config.toml
d_mlp = 1152
vocab_size = 32000
rope_base = 10000.0
rope_fraction = 1.0
qk_norm = true
bias = "qkv"
init_std_o = 0.00422
init_std_up = 0.0169
optimizer = "muon_variant"
lr = 0.00717
final_lr_fraction = 0.1
batch_tokens = 131072
train_tokens = 1042000000
steps = 7950
dataset = "wikipedia_en"
Each number is 500 + 25 x the weight over its row's rms, rounded and kept within 0 to 999. Layers, rows and columns count from 0. Numbers have three digits each. The size before them is the row's rms in percent of the matrix's.

# layer 3 attention key, 576x576, rms 0.0557, rows 428-575, columns 320-383
094:490501527543518498527515488492489532532499537478514503529497504502517550508545484501503470459465443492537544501489556470538528464504516494490489508497470473483505497507513517486492516537499542
091:497475525509521523530555505533443525535521453518477516449494518518554488493511496465530565525503546501508514474489434461495522485467506527535512483547512506481496469494458476537502512458490485
093:509491501478542485489489484516507517488479482485497457492498498451466444530500485507493478454524525517509500480485466531478492440484490492505497506467520502456505504486496523522517498508489444
088:559513511557504473495484508513494495483460498511527531514477473447530515508492502527459492500553515500501494509469511487525488515470537540469490479541510517475482463482525529488481501454500532
144:499475451492465505487504518510514488509463523484487529558467464486499502515515457479486490529507526504506506470497483459497466478524506539508557519502516536512503469534483479484504496506504529
099:509539555497509469496514486529503539504514479465471525542555527495536494497498467502472487509450503482477484534534469488470475523470532475501488469488480446496486500507509514490492505489534488
098:510477522463504497490504507500491471494491505503478534474482501498521500500529483479453516501450518501549489491500506510509522552517463505444530456529489479519481489494488471499487493483495517
101:458470486527492507491476445531493536482501476475511539522510514483522487477514501495507493501476489566525527501511495529493521510509493498516480514490490514519518503536510514556511510492499468
089:491505477525520523538501482503507517563511496506531452450462508485504489525528530519531513498511459499504472457478512491492487548494533492549479504478524494493473497483471455493516455473509512
100:497468489502488482515471530532496463487488488499523524440483519473492487513509498501464460535506523526522487546503473519518528535495456531497466483517570502503514524478510487516479474487471511
097:470486469489480502506529516511509488482490489481484473526487513588472508501500457495504511495520521474505483478529516507497489529492496461450491516501518476500499475487507484511494480485508505
098:495511469477481493473473490511527473468554522507488499500499458493476460481494471514476496499502497498544516494494506504476510474516487472476494486441482518514478446502514509523519472517473503
101:498485510520552526512538505525479509477509493451507489491498530546469462490501498536546499495505506483483481518442484491524510521507501450489462485461514486521459492452531499517498509485511477
103:492507519504498501518478482487544503466506493504496511484453483511514509487472483509517503454514474489464519511526484551510544495493485474492525484449517499458500493511516493553505500507580511
098:518523462493443497475521501502493490486486541485503515500499474466473507470487524512505479500471544491485499482502512490472528542536507506463538485499507505478489496501514518533499501477555536
081:494465447498511536500485523488490497467546526529524501454460521480484481495542490494504504510466519471483509489480460501498496516502482567537477471490545498487473490508522502512508515542505512
078:507507489540471506537515487524499507505501486480493553525500485506500499520517514476503522513533538522511474472492476481493516514503565500563534504508472512528499515552513479485547480473459500
084:499494485532485509508483507500513536514498496502475494527474474509461462483519502524532496469508520535519462515516538497495520497512545489514501500539530498484553466441541505531526541452484519
091:483489483517507460479518490498537513503522534544489468489497560550523491514452512463507491492518534522505497520476502442492540540505495524487473502497511491506490484531542479478489505499524486
083:564502517506541517538534442502459462517479497529556457488537497484478536482511514460484537485530520513469503493476508511545467519478473510515501514501508492483493503444469497502488521489516490
097:489543494525452508508513471476515515487506461519516491534511473482507527492502486473526528503499496441493486542524486517483491506477483469476532496531482529515523487481527519494458530496488522
086:480504501489477476529514502515484524496508521523480490514517517517518524557517497512557500525552521525511483467494490502481510552480511535504514514519461515533516456459519485496516539484511463
086:489568524523504493506537486519455507497538501545489478512491544455513476491512500484521508489487521504485503521557504531461521495519505491547469505518497484498496534508467567505523481438519497
088:507556487539469502486495517466540465507498493496511482498497514531521519497511516519524553488513482502513540480511522509547483505485455529543499516503497465515510528440528448518506495509495531
090:484534485500486426491500496490491525479455528499531480507527423483445503506540494543516488518499484496530533486514510475462529500533531492467459514529514506532505475505513480529500516483480519
090:458483469491486513494499495529504524511520509520568521515505484501495502474533436527530501524491553506540482487494510499510443463523520528446504496491506488497504498483491540525535530468499518
098:504491492533529470485477505458453478497470520490480498539443462475451511510486499507573472483490499502513493512471500513499484466503460493539476505486525493505494466491517492513488454509519512
090:504487517522492481525492508514478522508523509512455493492482521499554541502479470524475478516551507508489487532486523491479520495513434547505576507522503514510484493495506498510506479501462520
087:488490480479448555511461501498480479500501503513564492482512493503494463489535491478467479471535454509495509498531507475523472502499478472503456540528484483489458515457512485477497467528546505
097:515498531481487488510486490480492516483536501496527490498509531462478538477525558555471518455484466501521464549546486508478491511524495518550471498500459479463498504479519506562514500504488505
100:483497514509541477498471486512541488500490502483569449493488517507476534489469500531503517494494477441502489475515490495535510546535493486473504515482518481455498532475524535481506467521520495
091:493496462529511451508482553515514468446503487535543502512503524504526461504512501492495479463487537497501567468504530466499452500491499457492509528516538485527457479528538466499509563512468470
093:490490484477494496526497505455473490496505496506476480509468475509485483532504469494531487493515450473534541511557463495476509453492503537508515508566533455536526479497510447535482458503495478
098:520496455527530492459475542501472509496536487534488501521502517485489524470495495491533517462487515512473490514501509475504506533508497507512472457506488482500522479516490506490512534538493498
093:473510444472515502541504532502454510476485520507517538473513491533505491536502484481522517554478497508497457492484487468502510467499488454504501500471488509490504463554520495502488510492447490
092:494505500525500488548527452431502511534490509516536524521509460501497540490493530505526523530497546532503474514501486521502511509532483523466467516482486491523479449540474557498490490482528543
094:508484468513518514512504530478504505513498460480486484496478506499465485499553506515495512459466543529487518486480498493552487484503460546494503516500483534492505478490480468502539520518496480
097:518490509474477488482484540523509499486505513516511455531526457508511461482499461555525471506494507535514503453467514499444510540481514467478550483460507492486492475500486505518498484491520486
089:465466493484477493442519519472550543475537496452454500487490466465525479491495525499480504502528508467490497556476510507492452502535489489492496520526481505439503519508447509489486495518517520
094:514534512531476477466490505492460497539562543523446500435495466493511523495476516513494476552521480527489454494498495473480499491442494448454495511498508529452465509482515483492483495534472477
092:517491512505525534504504454493511501496495530494529428487483513517496471464544508513472490523494511475511478461494488465475490498494487500459508521469560477526517512490486505482526474485525551
095:514508515473504485480496499530541513532506489480504513552475477461504517493496508509462502503476487515513554460501411476489494518490503505510461479498470510475496508506512502492469478454515476
089:467515514506480512496528516524489482517498489543492474468515506532510470502472496467522512535503511481471507519503488430516496496506489484484505477487480481495486527476521479519499465480530496
085:521518528468489479505497470557529527524490481484521489459554495496498558488505549496470479528491495504512501511500540447464505480500489463536494543479524517485486517447482528527506468529523509
104:504509466491507516500475497502522491509464505492483510522513480506492530513523487520515526518526530529541535499467489533464488523518486504514553501534474511524502482536529509494541470504487508
096:487466517484477483496470492506524446473482491490504535459513496515513494515487519531497511469482457474483488506543513495473504504516524523449458510450504453500495524486504500492493529538506503
090:490484473499472467471525538486497515497468457486538531505483446507530538490516460448487499530525463511512497474524510504508497479554537477482505453460504533507471504517505469477514495516510537
091:531500539463506515546481507483485503518482504503517494489455469507515507482438504516478484517458500466479487476471486542499501522497508507505478538507460454522511471512500508499511523509466496
090:508524494494498484530486470474489475504486487495495532498497501499504523528481479465528504529521450481467515516516511526502486530525491498522479472519466486487505504515497549508473472494458501
099:510536495453523484448472515510492484483514476530527520528489499480529483524507508511495491516477504499503473502503522512503512480480450482531503543460456490494483476524457531485473473501464512
089:467534482469528486506479477486506519488502535547561460460462436495463514481497526503493509512505518496519489521547527451513518551462493537476510510506466485502479526507522479461519506519445527
092:480531474514484516505503527528454532524494545459499516527514467490471465495493510475470521461494462505514521514513531485484536464513530493499505494548504463515468434478496510493506473511476519
073:530490476450511517531471499529498485525460551489499527481546486505505524490492504504488509566497494481507508484523484525485514489482483521479463512488528529492487484493467510540481473479476485
080:515503497528496514499533503491523536511511491501500488514533530483537478524500523510512518507472475527507473483512490493481534483543574483517486488537501507494502506503470555520516541477503499
103:496529488494502468502524508537441508503502490524497451480464493488438488456501532513470499506520516529465503544475508471472529482494491507483486506488518497473461489490526501520536542483520494
081:515497514483518506522501500523497476458483512508527498553517504487508482485492520478518501483469459475514531516524472501445493534481537486541526477535498503471454498500471530481490529460505514
101:455508461488481488468446472477535481553497527465499545518527476498520496466474546501508490498457506472477477522485495522567473487460552496511514474528476532474544493437466507486515493447495498
086:497489507520455502490502477487513466555447490518494481498518535527507527481505487443481473520500492505510496531448511493509498458457520529517489494526452473540485496494513541472516419516469491
094:543509501485509510524539568514492490509481497465497499521490500492443517537485468523488512527511508526549528460499558487517460551536483487546534455499491514514477521519482482495512463512447496
084:499498513529499512455516542491500486533490553494491502521469507493448513480481477484496460479490467529540511443495483518523503527510462508513523468523487465534541499481574488488556525506537448
094:531545475510485502504466491488502533529515522512524498506505543436499524451497495499509497539492502510477521485471494483487521488512495498563506518448525474492511484497444487481498466475507490
081:504525518488517517524466497514465497510464481500525479524519559498530501491451485485471507492467482519458450502517525536514491513515530487519534431532488542505490495535498524518495473503518497
088:544481492479491503520458498490518526548515489452526486553544501503501501485524521525469516481510514525545486514548516483485452519528461478458533476517505488511550463481468434507525520512511503
101:514486549487531467525523469485487525465470480475498458502487520461493517531487540499533513498528519479506506504572496465517519494484513487451568483433510509521472503542520510496507508505473555
094:481522484484531541504458533502508472479480512524521490469452486490533469509520500512496502506499511522465530493485484510457495489511475526540526553445537470471535497488495473518521558490544495
091:532545525523480465503508502513495519495472457502438501502490532491484509469481495507481480502502465496500515520483547512516531465455463471481495540548485483535499516496509494516490431472488525
102:466498528505523496520499500532491511499518507548511513511485484518467473432509496511522502476479497507510507529468516480493468525479504500505493501515510487470488488488525522510540504487499464
094:453532509516522471502497503504500489492483513534508530480487458504514496488512500515516545485488490534543550515540523525532483466496488478504489533500470494467522461504474458534493506498503508
093:504494463467540504552488529495487521470501511481502449466522518484510545513496526475491454498517492485525523478535532486526489500500511464465522512536528506506468506515431521504506474535514500
098:478495472515509521508487487504554485511499501550512474501485475485515466515456478488538494477482527500490533493503474494520493525528517523492490490456517508520515499516502504498484579545502518
106:515501483523481461451524467505455495509528517494487540490467493530496511515517508491521506442562504483517485518511499510469528500506508492512491533541514491468471517476490542509551443516468502
098:469515486484497511439489516547495496503505463456458484506504477494484483508516492508488498524523492510494520533513498464517556555473530480476485585548452481478472477477516548506486472514526499
097:518496514496513462526504528510503478537525451468514473557544538493523491474476483567471503495475458529524477500483539519517518517494508459498534451548501528509458508440491525456520475510463487
099:510512497488515509521531498503518454524435564502519497488538514505535526514492485487549515500474471505478488508500484477487501510448519523482471505481502504536497535489539526492554497564468521
106:526491451503511475462520521458490512534488482496487515480542485511507497482478529499504461474504520513496516524503490514548513508475543507526570503500469489514488494530565484493515510465491499
097:501457479513480508480520547545459489511452519440545502482510452491550530475511545527539496536555535529490446521524506537476536510490512545507492490490508457475497501506529499532514506463526534
102:496482496529531437484497513500460490543500484489523474524535539491488524524513514513469488506505476468520483537499494494522503530523483460480469484535503492551450545541533457466511442475507513
104:526501478499500554533472496534459482483489511506490500488507488519528492482505510545533529500505544522498493535506458508474488517501528541482496504395491517496528476504504502488504509495503527
106:495462483496540469520508457491479453492499492447539478511541522523498500451504483494557520474521466533498502490510494493466481457486502512499457505532451476478495503493508555488524472517525531
121:459510530460518491522552500536526482488499522521481517508509543501487524563507508479474492478508417507502502457522572549517544500509484453545467515521490500470459514488488511496463473519474479
112:499484484539491520563500515477530536479500491465464464524490524504455533515533519519548472497493501513497506476493459503522526508537508521517505489540519451492504501498482480487505514530544523
104:526465481449472484500493446492434497492506503567522514516531478526525487458515532476492530486536474464495491488522502448520480540504455503533531494466451514517513501549527500493489583503517547
105:528515507506489499474498513536478504528449493518430508466499491505503505521529524458490531521518537533523499527505534524514512473447497473486517505470476476493485541471531502465521491474448524
107:508486520430531488463488520512492506520482500522475521470487545493522521506483491481491536562510505526452535472506490524442529534527492504505500513493540509501461474481551475506491491489461546
103:501546465505489504515493517548498508525498481516522525500482504487499470469559526500518474494503530497519501468492465442497457491519488489505506527539538485509490488501523477519515525516468488
109:487523515468523510483493560487521506497465494507495475505495496480513505478461488494511532495522482494505520537506491492491509506529496499502496517487521492495523506477487490505497501510478488
119:520476522529499476512522523520523472487440493481467495484501520502499482518510453466460480516458459475548474489455512525567511501522488497558487471503496512509441491452505518500443511534513509
118:474512511485492503529482523526447551522495485528522437472473507517468470504501463534495470512529511529525503515487484477495497486521499528499529541448492541512488466514523525485475483545514492
101:559483491454467464495520521498470515515516515526491541493487494514508509483541496480522454492506508488533476552506490471501468518488507479487464514517491449464497472522523483485468487495455556
105:484486503518513466477529546479551497511517499504490510539534558523533490490497470487515532556473495508499502511501463456531550523561442516496486507470486499496517512504512492477482463501543465
109:497517501473484515534451488495525518485499502514517508535495480512501520506485512538498506489461469464465510498522514529493510508492508445515513535476471517498505494504480478523491471478502480
104:492505502495455534497494467530488530465498519501460488514496522465514515472510496535488550484502506485520512510528488478494502479486503520511494480515493494529482452486495570479528473500502541
105:531540479482489461531477513484486539503498467480518500527493501536533459513521446506497487487513515505492513487499494435466462513480447493470488542505541505531503519533495485475526507435504530
109:523501520517458507506528490474446489458456511502532504528502490475494524515497511513492481559536483506472532510476525508480509536491483471533531481488462545475517493505537523507496480493500467
102:490491529484506500496517514538511513486484494552476512503538499480515537507471482492498500539514526497555448503494551510481496518548478500485526456495494497533488478499492484488488489529483521
107:481473516474474531534519474537512516541518476495480485476485455518490520488477449519526507514493497428516506537499486521530533503467468521472478506501525522517485455473524519492505533516455547
105:499502452499488513523509520512493520495502463507569484542479504461487543504441492530474504473507518483536494516446482521537508486483508522519519486541511523497466516529479501478517483556481509
108:449489503496515464516523542473518493498542513490487486509492525475510485438503520480482506498483512483455487514442471493505510427473478518509480474520542486490465531493529475515525502506485511
114:475503486521470529526500503501486483508474505528509513500509496504505498507555477509530512502470536514483483504496493565485504488516478520472502479480479491480518431487525506510507466526471524
121:510517538497522506484456492498501540489556482473539510497499481493508481495452509533490528489501492539521484499493460505502484510508496512466461489493484477489485516477507488517501516484518511
080:468512495528483500526502499508562529496485504531516504486469462500492525485519453526474481537517538480530512508487459529545488471458487507547503495531504516507490539494520510462467508517510504
092:497506508485496511506467507488489483473463491549483555552518480482505536501503483519502507516484544514514489473479529467449537477525510477506462503498490498531491486560525482513486465537470491
081:547467519559516498497478534482508495534543480505474476472509488524504525512465501538549481503499498454462458528538552514572499461487534507495519539480503488484550515490506494540538509498512482
084:494461491527503487520497506527500524469543514493456492505544514527546488537471525493520507518497509469443469503464507487495499489468494495477484549459482534506514497505485484547446533536526512
077:505539516510481499521513505540524488512531525504492513489481498494523447473510471521478499531474468462469501526492521487496542482480496507525535543480532469465552547495475479463499487519478490
088:528507499527485479447482492489474536499498511535517545486531471551540487483477477462510465547457483488526509438483499472508490467501476560507525489483478487502491535525512492509489421536458500
089:501511527530530488520465480508485484526460496509523431491503487474473480487538464510526463459486503571516487507496516506565520490525517499530497470503506494491488508513486509506487501507458497
090:518456524497526541529532495539500485475510480479505458518548548532557496499484514531519513494462503527525525484522487499465467474523506509444467444486499550491502499509451495525510545484513506
086:517541529476525535547493497517497518481487479513495457565501500443454517504520462487523477511431487498494456518493483506521467518492551507454527499483512536521477486538512525515501504514482501
084:492538541465535497475507502508463481511470496465529473501476459493532505505483505442516518493551507538473485509499512523505497489489481516503510544523494507484499492504492512481469483547490513
089:528497497483474507535542474456571505516513508490519440481495499511482460511487477497528455482462523485456482526508540498512518487452467422495532495482483495528480524473517531478472483519464511
078:473480481472481468503463473515500516527490477493513493545476557478513471487499479542490544539541495528501537508489500473503484513505504500525448475491519512472510533467502486511488495500543498
081:528455523490491487495486523510491484508505480438468521475532504479507514492525529534484501457507502459472471503462503513483541501484537507513508455468492540509511469498503517485459497492513470
091:528494485492496476514488504480459516505519483481457522575473486510470490443491426517519520500482542546524461457489458529517497491528458495511527511495557489477507458460546513536531431479492460
094:506521489534536519497519530505477471469497482463498457458474531473506523507492520522497474526525492459481536515492420509465497521507507540511483485442499484499518511462517536526504459524524503
085:510499494517511501519459491453489523513537490531499502539511498475483508471546523548559574538540553499512486476545499507469509537532543500481494486474486496521507506523507505489464495498476548
099:517502472503489464501496477484508540498482487446466501459494477515486492448512535479544510544517506518544498501494491490482488536483555508490475498544493483489482519497443540534488466465468488
094:506496480493496496554472501511524513499497510502496526501516506519492534504488528500535562523475516482499468517475465534477511483495521522511449484494489505507555511536501509473511436477494544
089:495499520458486498492481522502509535487537497514502505553490520484503511510516496535526535528548526456513507494532427504478525437543470550577488509453496490481554484500485496504511524441524504
092:477475486477499527523497495531451511478541497505511505501484522504490534487539486481516521548487519536545497498488452474492474493497522511496497474463503498493484485549486508509527523456520491
096:513493523486504480505526477480540489494476492510516460461526489532497501512499508489468454495486457495492501495509505507520494494481518484479508489503485490515500478498475510513487502561474524
106:469458536506519515495477480489488480477517495492518478506518461496506514512482498481470514457437481473557509512485537537515512518518522488414512462468467498522516513527503508487503511520521502
102:467500498462482516481566494523488518509496449496507492522492466521511507517484511492493468476528482508545508501520491496494516473467507492528489454584504496487503512500514535551527446476541460
105:497481480530527470495445476492501521516505495473508500520486486509490473464523552552541497496505498470500502499470483503489496448536460475483467533523510448472488513501491507507506490495471494
110:495490451511496537528512466442505498479520497491495468559541488508504501485502508480506525508475503484546485501518449489515539525482445492480450485521488523515463535535501459525502457506512488
096:525493503509496489517451521503484502531477489470470522523522502501506464491491470504457485504528493523480477469477482523491487538530514458453466509578509507519470536520477498515486479507511482
099:500519539492515571491475515507488543478506524514505507522534484470489548513505513514481542500536503514502509473465498514455484531498506492541516551492465504465464510511477507517510500459529497
103:499504477471491526456484467535519472474508510488512495544520555462499479510498538495492477481456468496501497481505495485561494503506481508523513527500503493497466513518512493476483522497540438
107:540527531456502506521536503487483516540496494526491493490509520524467469452499512490510475549508481468466508470475475489504506508511529486532506555520478476490514505504485496508477485497459551
111:550507464499487497497476476491492517506451491517496493500508470455492495510523493498502493530474484542491445503529525481506530468463518491488509468511470498509463534528486520515467500460465480
110:488476509500526492463499479487561502503505456464523532486474535491455525493527535543471540515490476507495525519460505489483519508499517471525436489489553451501496528483513463464503479455470504
102:483493510517533495493455473492501509526497509487463537490525500482529515504517504482459483422533481525482472500485529472492477488454529514523477478499471474463472525535486507522500516462441529
107:497514526491483541528517426498442467492537491506471492488452493488440500489565509489478531514506531510505468457501482474513468491520529532497500541520501474509524487485511516521550493521487502
109:487480523528507505545501459515480491490511508501494523536514504523523503536516524490489510496505583477523503469520504486499442544538480522489500543519480546474519481509493528495544478510485522
100:502494517485513486580525481525493548482455500531499472490538482471508519511521528489526488522507524532488486507502503519527496471485520552461532471453503521524514492487445497518492416511507539
109:469524473490498484499560526484493507465473524526506485502503492536496475497542511439494475485530491475480496483478498536510512502463472486536492520502509513526464539477547518499492506528482518
108:534414506531484467476475471517471509548501468515513518492477544485470501487473511500514529545504504512495483513517498498504487491491484512506479444514507544495494494536525505527487535514493539
122:472455467471507518456522489487504537504509514461487496507531495498531504492470542498513558509462523521444470506521484478472494517491505520501468484506497498507505511506498466494525528505508491
101:457456512521490521500498486504476475474477459504485470475492495479502547513511509543519516516515500486480499506471456548473472485509527514450492520442541471479581504507474500524505546503487523
106:461442527521507519527479531515512509530478482471520548514489509487531504532483498507500515539482516513548509516472509485495478501517494477496465479472542499508427493478498513453464442530514485
114:509507474510522499507486475458538519509475505483505478492495520446512509546506472524490474488520478491531483485513487517478528503533545493559494470493521549514543465508470490495471481531491460
126:530490484473512471493492505510522502501479490549502494493484537478516510477518512488516496586502500507534487506501463437452547470473470510480477480505512489468501511536505436481494455500462488
108:510509489511472442495525477466446528508482504510496507430545492525483480495477506470502508526493520507547519481514537507506526507507492471480494504494492505524472492482505490463511519518477525
121:473516485547507487528505505499532452487518471510535472524481490469533489491498507530542464483522492530468474463512477524496511497507469483478504504572562513472485517519512520529509527521509483
103:528498473551510517475489517522465473462489516488484514550471458537493522466525528480480483492535489492518502491515499524505488482497507523477501529462495493513437548482507492524478456423466527
103:492500488520454546511515505534498509518545476489502524487464483455488491497474495515492457514527527502470459460508477493493496535485501492495469508531525548570553524517502482467520531507470497
112:494468553537515502509506476513493538452501552440491491516498544490460436523480513542492491516535456489473492485490506505501490493512470504446507498464506535451517506507546486477537517499485480
106:484499494464549521444530505476500490510515516533531514498448513492463474514522533492511506498484541507495539477522504483492476547473582481525508521523535516471520497514472495499496525498486502